Weights of a small transformer language model: width 192, normalized queries and keys.
Each number is 128 + 24 x the weight over its row's rms, rounded and kept within 0 to 255. Layers, rows and columns count from 0. Numbers have three digits each. The size before them is the row's rms in percent of the matrix's.

# layer 2 MLP down (transposed), 768x192, rms 0.0971, rows 38-110, columns 96-191
101:084157119129126139102143108116086117098141148124176154141139067121158122117123169134141161178167097149163116152133106108130092120138127142135127095138078143109118144131135116117140150127086100167130131161123126121106156096134121156162132118126135085123108133167075133181099107112109109134
095:132149117158119138094158138135146089108136111117110113147152158149100133133089104170122159140113113162114098135137120144114103093122150091126126128083140167162157145116111160163137179138113142115150126087149115138169080128121142163109101134107148123099144152131112131154126160125111153155
103:100106107171090162097076159115177106179135131132136114169131196139137088152149126126138168073125102130152123149143114129142109114148104121143101137152098159135101117162143139121134114119109123132164112132118108133086130085083137159110178118108121146066122129147124106144107151144162156138
106:139111141125124117157106137141124132135113149145107159129176150116111156154123099110163185142143144128143154114127130138154145114111117109137145101119122164109173115144064127160133164109111136179157103163143115154123159153127116134134127121148121099141118116094120156114148162113125154131
110:114122127161113155162094037122140124148136152168069088142120085148141172139161177125131119130138109119139128138121148125141128163133128139106112107134112124140135125127143100137193117141133168126101118122123142165162185153095132136158139118103118105146066120092123124125092102098123134129
105:148133148135117097119120107130128118125131117106095128139103177155102114124125158111123116091133180163105146122147153103123144164130129127105111116171075127126138147137119184143121123155115131180068124075104165104122172189123084132153170088138127108154159135144116132122109120157113148124
100:188100132113121113145133181109132118136165116135097097139122146206109145076084137135156161144142092125123074079154140132114118125128128123104119151149104102122091105100126163153105154102122119127106158126126134102104200136117136144124136141118128124099124125087150148142104141142111141093
103:128128106147137106101113090123102127121128175139130133097169115158126119097144097119138160116171146128131109103143135076167107144182121114145114074126179135149161126148108141121134163150113126088163080112183135120130092105092134140128124167125109100154135175132106138129158110161147170128
102:131107121134125142099146129137133156122159134110125105130129127140110147159135096142119149135094171126104135137164142121113157107129173114077095130137148151136128148153154158136115132134121144141101096125117146118143168110139165133160131132088131131142130134153143103145123129151113186134
096:137100102162101156136107092139143124128120143124131099124131127205075135104129129167153173138093156128132173115121090135089111126119137114140102145170086141129079105125096164127150160101088126118100118142150145132150114125148143171162125121102119090113135167117131170177131133134136134086
104:108133146154131122173177132162138089070111107104115143123096130110130117164082095155145063111162117135163114157112120123138132106126134107163100101123125128088108133116129112105127103145105095094113096106151159138091113137108100140118139100115101139108151134128114135140105104177095123126
097:142150112156075193142126118143149092121157162177117146176139188140088134126100104135123147121109147141145171140150166130159114117154108177137157118117078167110128128137131170093089185149134118118144151139099109139136140114126149110123132126123118145124157133145171114108136119135134145147
109:128122170119169118153111093141136133166138110163162115213108140133126147101139168132164109176152117128136120106145130142114140152109150122143114134129096149105088119143082193129160123145105158125109185087126137157107150118105146175134120133166120120161122131127114115135110131126142108135
110:108127166172153107115127158140105122115138154170140113148145155145134141151059132141111147125154134130131079091159116160118108122125110114135139116143104125081154104107089124147096120126173126144078131153101152110116108133127109142163106122140123145172160129159148079112119107118168131112
100:176124106142134168121153087113175091171104125130126147136166118125066108122177124122102179158155165146137115156107144083111109100161121138111112109117101138129142135119139129133130116108086117129110124105164071146149144111126113118170126121139155093114105160110178146117139114077181132118
101:157134081111114105095128143140124084072085159128126113103151104139107098157114190109114148137126158148109153122132116103115075143138168127126131102150140176127107121092137124126140199160085080114125118125136121130109171127152123139105080156128157106114148128152111167140139175159160147138
105:148069130135096119142113143204106130113121138119129129112128140114093137157100089088119107130100140167140104142073166130134115132137144107120160115152126119154125107089126098141142082148167081099062083132117183146154118088127155124156147110126088126110156126090106121156119147126111145108
105:086125144137154154138116129139153112104133130140141100140120133151138147136128167129121126184112102175110127116101122109139161108114159139123078138128115152110138131117151119168147126083140123123145117112143143134123073098085092155130136089108127160128140110148120105121137146161075123132
099:059148107133124126115112147137125091160111142137150146139142153170117148105156198142112101130146131170124128119153137124118101095132162125073101141141108168141116130133095125138116171130106158110142093135138157114174125103114109139131147056143124143146173121123140141138139098123107168115
107:132113152112140158156133137130117116088139127088179103121104155116162119136153141118132157115154100137139183098164158108167138133136155140112155124105129117130137129111112140139143154152109164122147106176125127115082130143098119094104114129109112149140170134172127098164124160145101109106
094:139105081148118144169160127105137122105151124112109105134128159161132165109152104104158098143109082155125143112117127129154131137115170130153113121132115118134142155104110120106087140142141157110135087115135099132111147135089098182105091142164124118116155115131129113140116135104108141116
092:114112132125166119097124156095140131133087153121137157123102166116160160122107162134139125169144153155127152110162105099112152125135165117099114140121153148117149159131125105115191156186152119122128127156115131167132164121129121107162147112086127128105142174112135124119119136087137172118
091:121086113152118157120126126116109094071125120150151082145114155098130126107121138122133128072097131149118142139109127175151118126105145121104129124083116114142105142115187156098148136105143119120107106079123154155108138091112084108110121124105102117170147136110140135119143102113149161176
105:119125146139130173155126167083135123132122144143100159119105109128110098113093105134138146141108117097124155120131099124134144129133110100135107174158131131109126143108116124129112153169114084109103089121129113122154137137164112103164108114134096108133139106173130130119112115110112153089
098:134141108123120217104102108134125153114146132087112114146138094109104103126128117155103150149170135171157148123089143149071126143117110096106160081146124147122157094122167111081138122103135109153138147120132124112101106136115126167143158140111134117127134134157113117138123122121136088111
095:124130119161122126118143180106131186155130116170146100130124097175105131167089172106144140083146124124124166106101135138132139096116148155120135162126152144097100138122111184127124141091071133085129118148116107124101144146108154134108140117135101106081091155157161120083103138102162162105
106:158127114119160138081105160140102114109136115147158120141111085111129115154144074132153121138079149123108114115122141135155116073129135120116153141152096103132109102132140138107118107132145120101123080118143123113152122144139124071127119125091132108121113136106112123141124144080110100129
104:137135124161118118117125103129160104173128173161153123132121152109143129099077161150121135139179173171101111140132114146132070157156129130154095119119114136162094130127120131133129135126119100123137135125130177120157151096117116139124103130134077110093106162148130096100117147187119186128
096:149169089132137104104147154149101130101142131161108151124127130146134127099112151132127130133132159160137123113111106124117111149166124153123109123152124129108131160134159149112110132152095095102115098176149136108144120135117139121157116096160108141170119095175187122157152117091121154155
107:103148146113148089149146099150122089106131140127108132155138123146120120152089194133126136073114103133136126129148089100125146140125116101160166112141123112109142103092122150174133142120108088179165113090153120088130105111113126149141078127110111095154099128131130123107119124122110195183
104:141151110133132122095133115108117136101121136132099164147154110136106166144126117144102140120132150153103129189112166135099124142139116109110170129074124109125139153136092115141128152166144114135107141153148108150133113165142079126115120099078121101175102120141093139135129107133098140142
114:104104125096102153150129108151149105146134126117141158157152157160182086166102086117142109130100099114122119113098141083138133109119158170141092145154081125172137188144099142099101146109128140145117123153139115145129137142165133105119147100133152111138114128121116115178124168113145154112
077:130179164136141109102143164130101107120111143123112097138158121104125135136093118143143130137155105157128126077131115130116135080132136133174133133150143149084115138108130138133152147133086167117077137145162159105154089094113157115096099158104118138101132104188127120104121136143159119155
105:108152076148145155112129128097152142147148120172108084138111096152125171161113159128162150142113157137115138095086117120115160119146141093121076104120054123101144089136154104108125177158108128139145115128086132134120138161110097118111159111144118121148101157100119115119105135135122116109
107:120122103145132119104172134103118139060126157097142104091128152117195102072098146106161148145141117139116138130105082135133154093107144154150120131153109118123115092144141099145131077156122132105092161131120135136149135126086180127127136120169143097123102174123134115117176142120139103142
113:124135098116158123124169142118125149121127108124107106133157127191131145152150135169147148146133129144156084125091145145109110139088131141131102140156128176085115129128127133173143121085164133125075088149172125147123110107156139101133156139119162136110145122121122134120149128105120069144
105:092162127150135114110144144150099106121106163169130123147128135155103074111117120123112162154134148091111132122154175085125117120132131096145096115130136153120115138100138137114162109169096164111130085105070142145127086154118149112162113144152116128104149114129135123164096161113157166155
106:194141165175133116162125139142112127111112138097116088178120130097105134173126156122146142116160071091099146161076146136127102114134145120136117109122127146167117129137100152122138134170112141126108111147178097118137137123180124149148158127153069093116153114124107141153122132102128148133
097:165112108101090099151126120111153108148138113152190124130114125133129162142065180083097142147105120120110133090101137170139120145109090114132091082141089148127132092147119143133092181139111110130112171131172142139165109098091144143084063138127107120144133123132117154124140148103115133101
099:141144155105171132152155079114133145136151140086120110121100139115096177118159114135129169151168111128123077095090134134142117152107142090142120147118134092137082131122160136079078096133090108101108121159167138120152105127107133128170093124159159126138169157142150132144097137157116113115
096:109128117118163164111126082102117143084096134164135134133101179125164118146149131107109148136119102102124118112094142146144122162167079118134150122122089098133112126102127082111176131150100129130103124167093122124200106106145123122085115108126153137111119124100122150120136160156109120129
110:116157120104088124127144082128091137120104114153138188134131140116129132116087162136144156139114112135108185146134146131144124177071137167135131110129117123134169106157163069128138136111124123131198180117116149153143140104158121140165063145133176121121136186126168176136109149151152174127
106:136126133106142139126112085115122180130152186097102113142108122102114116092141140166139118133094131161145115098110130155145120151122159116113143118150132176110134109107108126124161163081129129143166124107212146111121128122096112117103132110117168091128152072139148148087143124138159150152
106:130140117143160183114109110101130144107125143158173099122126136133137119091171114109144120150153085097074122095150150124095117117163115122114129111101134097144106146136126103111105103108100113123126107144144100110105129126141114130136144119167153138165125093112146097101139187093112133115
100:157139143136104110137116137130116117135130162128135119145086132111110138132122139102104135106104087092134127118095107089123133121158100147132145128142134124097070091131135130105117181128126084131097117138057151152134184086155131164129125137136134119099107163096091150134129141107096158130
098:134136157149130136108122127128158137117165127135125161143131099108111099149170068142140143112135148104147101134154166116124127124115138067150097158106126149168130083116127125154132125126101125134107118169121084145140121125116140100094108122129129165136152120114163132103111155132148142168
096:118136165147129111132089096158124112124128125160127129148148123134121110109091102140121092076141095111148156131117126128125156188095144145129107136153135135117069114124119160113103099125119095145086108152115100112129155188130121132121029078116152157148124125163103140120146132133116159128
101:135149127149111123117132127134172073144156128121121132137133081159098140148114132119142133157166145145120131165118154142159117131146135158101104140110133146143061147128099181095145096127118092112139141144102139131129149133129103125120137088136152126134139125137101105150138124098115132113
101:133168115110072105133159122089094100135109119158130169125124104132131129130122169146129160171088134123151131125112107125128115120102095091144138131110134138149095105150151130111162153145114152146093094174138145112122166107112176105161131087084151143096123152121108156148107178097133145098
094:098111130167115142121144080114134087120116107135122112152130158124143118130126125098127132154141124102145097118105086099118151141146120103169124110152098139130108096166092131091145137106130105134130066141123167143151131107115091153108121142159093121149152174129136124128166136148083138095
104:141128106126090074134120178120131100130158101096110081119149132109111141141099130130096065150167157129148132115108142105142112151123115125150167128126132144119120167128159123094119140147125146113135107114125141132138162088127153113085110130146114101145128162152114111115131166094134144127
092:142135113152124108166106098118133151128146098195120099128103153083094130081131120144106191150103136155121152113131145141154126159155163107138149109156123145117098137138071110130121173162129095115130130118126085135109116106089138144128144070156137120132140132114111164115139163145078133180
087:145164111122138130123115162156129106137123161137150119105092117119097109117095090090155105081095127134148129142117175156141124113166178128112109141142119172129106138147151154155123154146062087107111129103096113140141146115143186187108126165126146108141118119166142152118161116114115140093
100:152093166146088124123175143128134126118112109137129115133112121184171138140128110168122114098118106152107150143134144114162140087115127139160086093127123141116112121130144136144132112158092086058133102121146141118136090123152112153113103130113099136159103152118108164080145143115146159107
097:134131137123126135096150138153112123153151135087137132163155154082119107084156142130138175108115146132144119129121135122134125147085139139127126119137113118140079107110088134098145109113140133101150098100109141128133107128140166117147135166133089134088129142100151128116144136130100144038
103:168132147086129102130099180121118096082104117146125108150131163133161111137077120155072087107113136146174107142081148114145123191111113144123124123166171121100149120140105138146112124123102146089143145131102132121106110117136129084145114158067097158155128132123146093161128152156119154114
093:089119108097154115086122181101137170150085118129124117116133112140135125122144092123144142156093138147149133102095116101158120081211156155138130098114128114096102088132168138112138076138120149159151104129143091141110106192127117133141106143124155209170175112127085174096120144120119113133
104:132124104154114117127160128156106129121130105122135137129079165144127158116083091130130136116111137102142102149119083088137132146120108099134074102105121133157106151110148103118150116156104145143124070147152133129166164133156100120100127121143104126151116133122150123126102079162086211162
100:122144110082141102093058133090109126151162124154139138106129164128139156142133109107130106100131084099131154107098085104136131129130125138120136120131106136162110124102117152089148132141150121113080114096137091143095142137119151137135096130101118090099114135115075162125148130145177133132
099:128108156088110082100136126108144137183084123140166130122130121174140103098137124129117133137142121139113180130163111122139102197121101062121115109160110118126120132138163146126133155109139150105093110111110135128132154100119167167105102060131161107110130155130142144106125142125131146151
102:132160133143104164142179179122090112141080151152124134166130145135136127112157172134175087098148115123154148121149162104103130120129120119135076109148130152134094148105151125068140168113128154125112156082133095127137112075114135107114108097147160080118151135165134136118131148118164135111
105:105132140154140150104173123148149183158126150120205104154117152105164154122138143093123154141141140124187174130110167108093128099112156099119186135120158099096126098146156156137105152099100119099147081128105154083117135162160107142120088141103138140140126103101131119119138152099136130152
104:132121119122102140130118126086087134132091095114120085142130147156097138123168100115151145092140109104146149114093109158154123173125160102110104114143081122158115141155144166101114142136106087109080122103144124114144158118108103103161184121132132087099147138079136088153148141102112106121
100:144122147144143143115106089143166113121134176092103154113110130154128153168123127135128115162137114158134148172117124119125150104165146094103100080175116142128128148093136153144136131140127137171167091142103136156127118112166104138127133116102078102119107105119101117132171120180122122173
087:126106107115107156117095187079178083159151114138142121112128172103150124102138108082131154111149078144177156147172144100169139108091107129132162109132121118117094121125098103150101094095156132166137084128123125119107153104109168125085134152123147110122142132145107159124126079100142100135
102:099101143152118121139177162182108093123130160124174145114122127148189102111130123129143111159093119134137118112113141154129096165119125131167075113125149089164109138142132143068122129113126097086087123105092113112137139127157101138143151132108139125147098161165140165102146122144143163142
109:108122108125052142134125162165141125097163143178128099133139139124154096141125158108104148093148135155152116132136176107110145151152134081152120112095122143126126137087118144121135155120124096138126105128109111129064124101091126116142123115184116101120152107112152140099112151150126139127
109:103116195131153133122095141095144162112144119135100101162179141112087137136156110130134139077127125136112110096166126144146119122158130062134106122128102115118107115095110141168176104165168128157139165136116145118145106120096158115113141086139113113162150158124119139119122130183103105143
085:134153144122130143118156152126145110152142130171119136114099138127098100151137115164119125106083169131138145089125128087182120092086101152157119092156122117120119114134114109128140133129134127134107103114079144092196159141121086139160104120098093116110172080139150137085128106127092125098
096:130130111140117117088099119109149105096078131136109136156143129168116167151141154113126153125093146123088146113142104129128125132124138132205108092144125112096148129148114152133112159075084143113157116105137118101151127149166160140103173158079098116094144184141139168122149162131163123132
103:149128161167127116116138145153182133116158137143099128157092144142132166149132147176144154147101089133215154113132183128140098120139153125114104086093086087096107128138116128134108122117139113144136096094152138123115166101137123151098133120136125135140097091131107132133138134138146091128
105:128105186133114128127168117166124132122118150155096089123123095141100156116126124107134132110106137137149133106147129150138130105092115128125126097099115113177130126135126129095133136105128129113150084160162141157076086107176124168149099113159124095151113125098119162089110115115125119149
093:172133130170094126102107165146185092115134107162153095140129156162152098129076127137126117125117111124119150098087128106143128153147107134147164116151103145142131137121126171086148171139082100130151116124133129098152135139135135153117081111136099095098115162100154128172118117123103108155
# layer 2 MLP up, 768x192, rms 0.206, rows 39-110, columns 96-191
092:143130094129143129161159121136130126076129111107162135147142153152130143130098119154105147161119143186145085179154095157139109109077146114112133124061162151129165145124146137129092158156115130119158119088120122117170085141144123150135133147104144123115119130137115145130125136102104132129
109:103118156121086144144085130102134126150111154144137097099160111099111099130090112120146151092148076108097119095105128127134109121124112094156113146123106165132111157139102119121126138097132159156168153126119101110070133087116162123159129119109100124128117106149161086146127171168155149141
102:128091159139169100156136098129117131115160118141086111153104109156118144134093063108078113123111111160141119167124108129098127137115104140105080137140124104144117126148145057128103138107103132119148134120109117121155130119123144165128121143121108100125157127134147125183147114142138077102
115:137134142095126113157121100142137114136133115141046150134106127116104185136101156097113118114144120145107138175110096102119123171090128160136093146106094143154119106136158115102148143112135139151166102149127174106147188157103124133156159164109128105151098127124131174145102100108156127137
103:142164123139178104105109120100076117105160136110125124163119159186112133117150117134135099132107128099124131113136135133070155134131109114105084151175132108118152137112113111132092107174136138144118125123095133126145155121100108151118145075116156078100127108119166126124157138122113129142
110:105149135089122128125125151139141128112141127093139132126128114181120129145137121122128114097106150102086131103141100139084159108116121103109096130123142074112101141142104135143107119106114126136127145177131085112129161095151144123117125164115138129102098133070079141136137092167144169150
102:100074161044099169152101115115126129127146171125116111084093107123140145107122149118125105178120134150112133103104118110080127127103178140114127147141122112090113152125139095114151105149137086142166093158151156151139132131133150118139119125122118125141133148153126132148117124163129143103
103:126091111086130141127150136137101120140094092116110117074109127155170110136141116142109122136111161121116148092109157115122161107112177119121139135142135118158150157128138094164121110165142133158139093113112110135106163145122112123160143148104118109084137135141135151097083145169121153114
104:095111131164086136160097129120166129108132104110151178142111113135094105127090117156127103114158103172130157116119104129092086117123134173120136116144117144118107130104141173129140173078118135124099147148164120153171094096153117107169137156137148144123115099141135123157114143098171126144
111:124124099125104145109142155178096105103143082169098149091118118159156125130090110137155123087110138120136104124170125143125152128149128115114115145151101101146146139166153122134111141124161132106135125127137121163110155115126125107148123112124157103175123120149138106189141116119152108163
103:092130089145119183144125126156148104130143138142148124141159151159134171126158121123108150119117157132140143148162122168150104102130082189103155133116123135150114149122142136106113120124107130112156164119108132140109145113127137091145136129146137159082171118148145122097103090134140124152
108:092127184122139138116145109128144101108108153129142124144099103134117130108127108171148152156135151111122104125081105099161127145122123134143155141129148079132160156109093121134106083105129181110097121095153114139128101129133162125121084109103151134138116098145159107095135112116137097155
110:117136141165120127125141148106128145136133150155132115141155132167123120112123168165065120132104113136137111120173117115081060123180135183108154112086135167101160131082140131135146178103120145146122142153136131136162109117139165102144147141116126120107160135146117151092102157107139107151
097:154117120124078176100150051118125123175122176142120129174132103178126170111118157125092164151158139155113112135113140141132134107110128083086133173112100161094165162137114117115152096160093150108150121113135111113122141142120095111138134144108109158115122135112130144114147101132132111114
105:123122132184114135143144078121136158159133117117135167125128163127122131121109157093149123174072123089107085133158112143135133154126112105086124119126167115138125126182146121104118130139129120120126117140112134118115114116111181155137156092136144141167081130129135148115186087108114140090
105:070145094134098161147066136165121168121148148119157096087168136149108139130144140126127130138119128144132132088091143134129136130098111118131164146141086156112144135107151123127111114141181109134119086188153130138114137085151188057145137110100103076136148111158145131136130198130122140144
109:118114121151108139184132103134137064117100168133079141128173090147132151130160145125146113161090159180117131149105097135090148176103125106177145150134132176172128128114113135184136143135155160137157116095120118129138129144081129159115136128132146105100143137144124114117093117140150132124
097:099106136156110159149129139145173117116115103148146135094148124165134117130123145136112088159121111133133131144118131123141073136129176141096085124138138158118182168125122060121145168095106154110181121141132106152102141119161123096143091169131155141136149160074134139123124145105108139113
103:127098113133132138125112119155127141063155126152144139117120152140135155100131164135142092093151120136100158182147158127145125127110139120108118132115111129128139147154115132129128114128105139093160157172135082100131171149146136107148105171092147128149116176157131177116123136169077118152
095:125132090133114140138153113114129128126148145139130127113134144147123137119126160108181105104094113141085109117140155135108121114142139153144132119137098126126141148113114121110110115138145148144110110139162083152130161142138088157127139156182091079120154064136114138103123141125085098124
087:135111103139161086127126118091118110125107143104159137127115137104187138126132157136101118171172154151102144138164120102135139123094151124088095166104120120094161175138087118150164137176136084128145115123141126165122150146127112120173143134079136131101119176088146117127108104094141148117
091:129087129131120146102138098093082116109119104122139117147118165091128166100109126097175119056126122170119122120143152183174121086130148109136150116086136124133115138127178136114167144137152134125148160126125143158122139108118127124112140134101115114171162118139111108094132114119131144149
105:135055126103113145143117161121143141163145138121116117147122135139106116115158146127138132123135116096127118104071067138144127167119104115155138137132153117139164140066151143118141148112149158128143090161143143126116124121136152101160136151155150150161130134126090155140142152115145128109
093:161136103132146184131120146124136114126129121144137144149138088121098119164101080177106119155124141162121133110103139174121116104133122089110133098123170167103154123157156123078122141122155088139117123136118117130129164141141127108128150131115135128109114173172079142104117147155160118126
095:099152098161101152124133158111147147143143141161163116148119086161109142152108146077137132095128109122089164106083114156137123130122103131101110173118137136102126144088115156121124109121117126086156139123138122142118133139121151112131098145176095155132116156138106128092103135103142138100
109:140156125125096097116137122125063109144195120117121094103128112127192143131153109158105138151090138132107138156143136121085095101135141141117107142098106118105084114117124150138128134142106192110147104140141159102158151132165171091145113166104141102136119098130166127144165119104131125138
107:130131101174127135104101105121121115138139129054142119132101131086088151146138119151119114158104113114121136111162155088136106132166154160154104141131158093203103097131154113135111114127101129142172132134129082148167102119139146147131127112153107114152105172196104168171104092154150120105
091:140165117128126103162116151150121116086100150085137144101100106122125153122106151105152151126144162119185158136106129142120092130154145147103086119142118150093141158149124106153155123146128118144143102135110121119172123144127183155119115121107130143165146145136145152174131122157128098120
107:122196160098149122138139155126137107111118177119141127127133116136068152103141144118124098125139130140136056142138141104120133091108153140131171111110134131100079124113160115139081154139104119157097164119112094100115159086102114126069142115117112127169115107119139087117140155104136127148
106:157121131151153151092134123138119116155131141119113128143147143115110073111141114111119122123115156132169142116106129135115137148141115174146125164135129132117108179115137090128153122188119178128116100130122133179133135110125155110181133115077153116116173108100124145149140112121119150167
112:133104174089122143130150113153145149110103150153135150127153150178126150089109115124165135136117150134125110142114147149105160112140136095148134146122087147163128100126130129109114127138093142139134120109067140111159130136145142155130129161114156105100106132171097156108126154145133109112
046:098141043118159070155106106150150114161129123164132113127109145134121110128160169121128092116133154178105105140131087155068141151090140121146117131130136080143163118098159080100118108120147102137190139095094143143103109106169132136114150120145147128091132108117132165125125166115142108106
106:086164086116090145136131139141174141135164132130115114109123129155139188161121110134142130128109133181100112130132115152079126126123136082093128133117064131102083104123154134110130112163119141136114096089121131122126113135128117122105148136125136073128120133112121126138071120159123148137
105:123124123079111148067161147116122144126110124117137117131106111132122116152105185149144100126191122092138126131140138157122085141161124138155106169123100116122162113142124108114177147125166148126163078104120168171138142180079119146153160106135131178157108132121160137135121106124126134120
121:053149111127162142132161099097165121148140168123110130156151129148114127154153143139113134146149142122143143139101129120164104130125155133121143189169162125140100115141146115112164157123160130145128149123100117129116139104102119119109133145102142138146145076142152152138134132158152132136
102:129122101107091136102171094130101091069114131139101146150161151144107138120120181066127163099119156135120134132137139101127116122106139094155140083075106128147150129119159070125130093141140150111159105144099152081128137134111097096170114124121120127162113150151108107119137099154083129110
111:124134148156125109149178122105125145181117120091147112106129132098124123123142131141137112133132180112129098159131133140129089181120118125143141098142154125126136075193114152138146135141169094099126094100137138105159144107079085097133176133131119121150165103087137126178108124108161141085
085:123147152129120132188158121172083137137153113139184112141132126161113178154118136113121119122129153130130100102124118182094126147098096143139107103169160103151141173117104115136113158144126176127183116119123141166146109109103130123108115103175151129149168116134093144155109152117146073115
098:165138156107182174146194109084096141144145165106138112116108128175141116131167134132150142147163117094162087114137158122122125148127137110135123146122152133131103138100133169140085114124111103104132114137152120163155131127123152118115079153166140120162120123111132144159109095163089128093
096:091123137111167154113098133094115119136146146186112116093133138076140081162138173105139104134164123131140121125122171111163099197097116148148111148129142122130122132132108165068126081131161142152106131109108171108121140177111159140121144155105125158094117132134115126166065148153133136139
107:126133109147113153127145099129144115102113110158120107127130162129128130115167165070116128148092116116157095115100118121149148156138119180093120111104156123086132130119138155149145128052109095125124139148119136125106107163135176114102169124103131133093131076140105164106120131111156172145
106:116118132154115139190140067133139140113120146118104087100099137120125141079133144159134118174142089134121131135132143141129106103129146162119060141140146135115169131132115153129158121130105121157124123155146131101125121130084126135167126134115130115150124108150115147124110114138146131150
108:082090160145167124149128135127129135115096123122176110109111111129138166128113103120153120128096144122092097146098102123104116138136135105176141158099124136154116137160148081135178127101112130085139124106113128099102124095117110102162193104090118122125170103165183142130154112143105127162
117:154128139095112114146104133163116131149140150077119137117106109113123116127122142078099127138153099099110122154108133095065100076154109144124180129121109091126119090107098120127144187120152091128112145120099174174132156091143125136115141144134152130064162162118105147124127105152105170107
095:115150158143096093138089135134123145144170134113141163135112131130124124135164083118126115091140138128114118166140143141111104120118145073129073175091088113159132097124158102145148124154103146120087126146155107133142116134105160077119119153155147123151088100100148120115110108140146137133
095:117140113139140093121089126152128123146101117128122122122138117137142167140112111140111093094127121125152155115156116158099131163085176152166094140142132122113100120131101156122151067159111073159110116098127125107101152154122120171061096122141144124102074100140073165097096139122094158118
111:168090085115095142179147146097086120128121128142118105137164150112144156116102144116130108131161161114161162152120109141131144106113117143096129094091140144140137164130075141101136107136140151119134105142117118123125181108093169127110156114128127162116117098161116140111097101112109139127
106:133116145124111117099137146147095090135115070160111134110150144151116142124152136107140121149109124161121079103156115122163131101164102085134123124133165164112134095134154093145124118149116154167158147141084164122087143101114137106181084144123152131103126103130161133126074171145119113124
095:128095156126118169152125113142125147171117132122103108140166097127159155102129112120188115122150137140188089135182129142113144114113102123136151138122086147103131121176080172126122138103143146128147114168103157152111101122114104122125158127135110117141164172155171132151149098122113146085
101:126108114066122133148129137146094129092148126110110131101162125163090190113132119144137110137157106125120100136154094118128152166122147105119152135122130140131132145130126118125151130137133111136131132146102103129126095129085123084107139133113112132139123139117114154096216164120138146081
095:121137141126114127136121129160106158162110132161134134111114126110106129110131135163115139146142146130092130109121098123145131122119210125124145145142137146131136122133087095155117173163142082110145162149137113127141094135091147115101123110131160151170127157127087142148152172137085132160
087:132181079108134155135113171147131155154143176116128097107121131121108117095137110092156113082149112129130115132105123140146091152105149137091102147112125176137128154149119168136139131148100110085117144101114142128130126139129179124140121185114147133123113114132116158125174117147128140091
096:154115142140099111098145113122114155133146140150131181080124159159145126143137136141128129168144151156118118173145113141131131116098165152176116116131097087156159130125141119109123105120182143132091095175100121135169132090141114132098123116171143126118141110095124102148112082145160167129
089:145149116094143073123159144148090136134147158098137136144126146114109098101121157135148149076158148107135113107152159093078098130089144156096116147151115089128124147118139143112127137076140124105129066110135111146135122146123160104134139172169126132098111160101125127108116135096119121077
104:171139127107093123099124147127092124110138107136170159134143129138116159133125135127141136126152134126131143114151155166135169146173149109124141156119178128093093166091143101081162120149124129125094125139104082148113164135121120105113130154094134148111172138123148145128119159140120146156
088:092144149132132114086129161089111161161109130107119090097133104147142139160135085129179118112114157140123180111127160128146100102114146127119101130132080098101139122155137176133123099109080134092147151103130131116092140194101106106121151144137135185149146130161054155104134118123144154104
100:126134094093161168151164113107075100138096121123072101133142100190109099152133134181123078131188133116146136154160134100106070165125143135106125105155149122160091121121131114106129134083110131151140191118170106144161145126100120124138108144123136114133166129162155106149133098135122138118
100:121089156113124120114107104107117178123131129139133178108140081142115110158101115097154083097144112169102161146077128159159134113114120114129156155127155149117099122118130149152131092126156138103131142135136103142130128146151117136119119171085120098101130144123121187103096167127178172153
099:193131130110110138136134148136133072160149160159113147138143121157141117134068111153153117122146133113131124110144148119140112174141129190116141179146161111134094146142175140152111113137106153133138100167160145089125141111144170111146150130156142139124165095131159124106151131166147154123
104:115142096141114094126129113171140147122154122148140119101194122121129111119132162126123161130093161101148120138072175100122120104120172134112078176132096108122129126129115106093132156138133161110190124140152078156064142127168138143143128124162118126141136142092150136096106133156153121129
108:150140148126164177150131112143140150169173145105145146127109136140164097180092098127127095134092162115124096116102111121114135122108107115172111174139154159120130166085103162144121110122140115121120130124144118121125135123093093190130102136125146121130170113131102134139097104099112167113
104:160102112098111129110137123132101145096131124116109120142177107104128118122172111137101130093137127143143136103101125190132115155173139102127097136123111127130108142144159120145103109161146082166139127127138133119155116147154110121160186112141156070135093123108108113112118126078099101102
100:153117114145160113115078092160128117132120092115131117119119155150101107108099089148124132117116148175133088131085119094139148106093171147126089145119097141155124150162164140142111143118134145151149096113106126116102161177131117119157122135136118154110148137079169164194167141156131123108
075:107105080122125137168132130080146122133155105126154140094132193169130158117197125087169138111153178142160108132111120131174114131096132137147140148138128144123122131123154112138067114151154161125130094123139121126128130129099172091114118155114143136099162068149100191155103103111133140102
100:168132118105116131144150102200105115149137151136135104139123130161100106112108150122161125113108114137120128127112113157168140158135098159125099124155140141108150126162124110147125129127099142066124109131137102125108101154123145124149120172117134120147123136121133153147117102143129126152
111:140139143081125160154128160154103141099142158099139118074148123056133122088106072135106115139132145154113106113171125112163114173112145112114135164111103133146126135091142148128123119127145154157171135106118165146117162129097134109160115144145137124147117119141165087157135162148107142106
105:116117121159135115119145117158126106166121155081150125111139133115095108171138123100109122121133134129111081122110144150100089117114144101144100119095148099047153136122110136146113132159159153126136140132132103100113097093100083166116098090164126118154159132139095143104131114166127153218
089:137131112090131119117166120131147121136134127152127119087149148127131118145161103158126150104084178130132111098153100102170123096119080141132092090167160109136131141146128129131158085129143145134113108108103154102168175146099098121165120129115131129087167053160133139097110094098080100097
105:146143162110114114120091138110139096159096138107130112134111145175101129087133151111111099119089137109090110110150077191133113106111134126097115086141122109149152124181135125131127146116068150125173116137132080126104137145132138100128146145090128108134121136133133135150202143087162132131
107:089128154105149123170112135102115114124149119138127159103150139137148115111125121115169120113127062112129129137134130113148109103108143149126117160130126098135100123152124106159125135095169168150125142123140088087123120149112117097145145101100110110115093180118111153157115155136117105142
111:091090138121115114172109118127111096113148147108151169092119165116185133097111140131133103126080110128110140151101161090137125137059128111174104135128157118136148087150183121147137172114099110109143107114092122139074175106129129103095139103130138162125135115115125127108136138146089095108
089:171116112119117108118118144126170108112113131131161141130135157159176139126124133136134085139152123091086137121112108128119133125131089144127180142111127145112153165148142114120145143135080113127192113100131146133134123121161089119118065120143142122149102171126159126152134109130101114125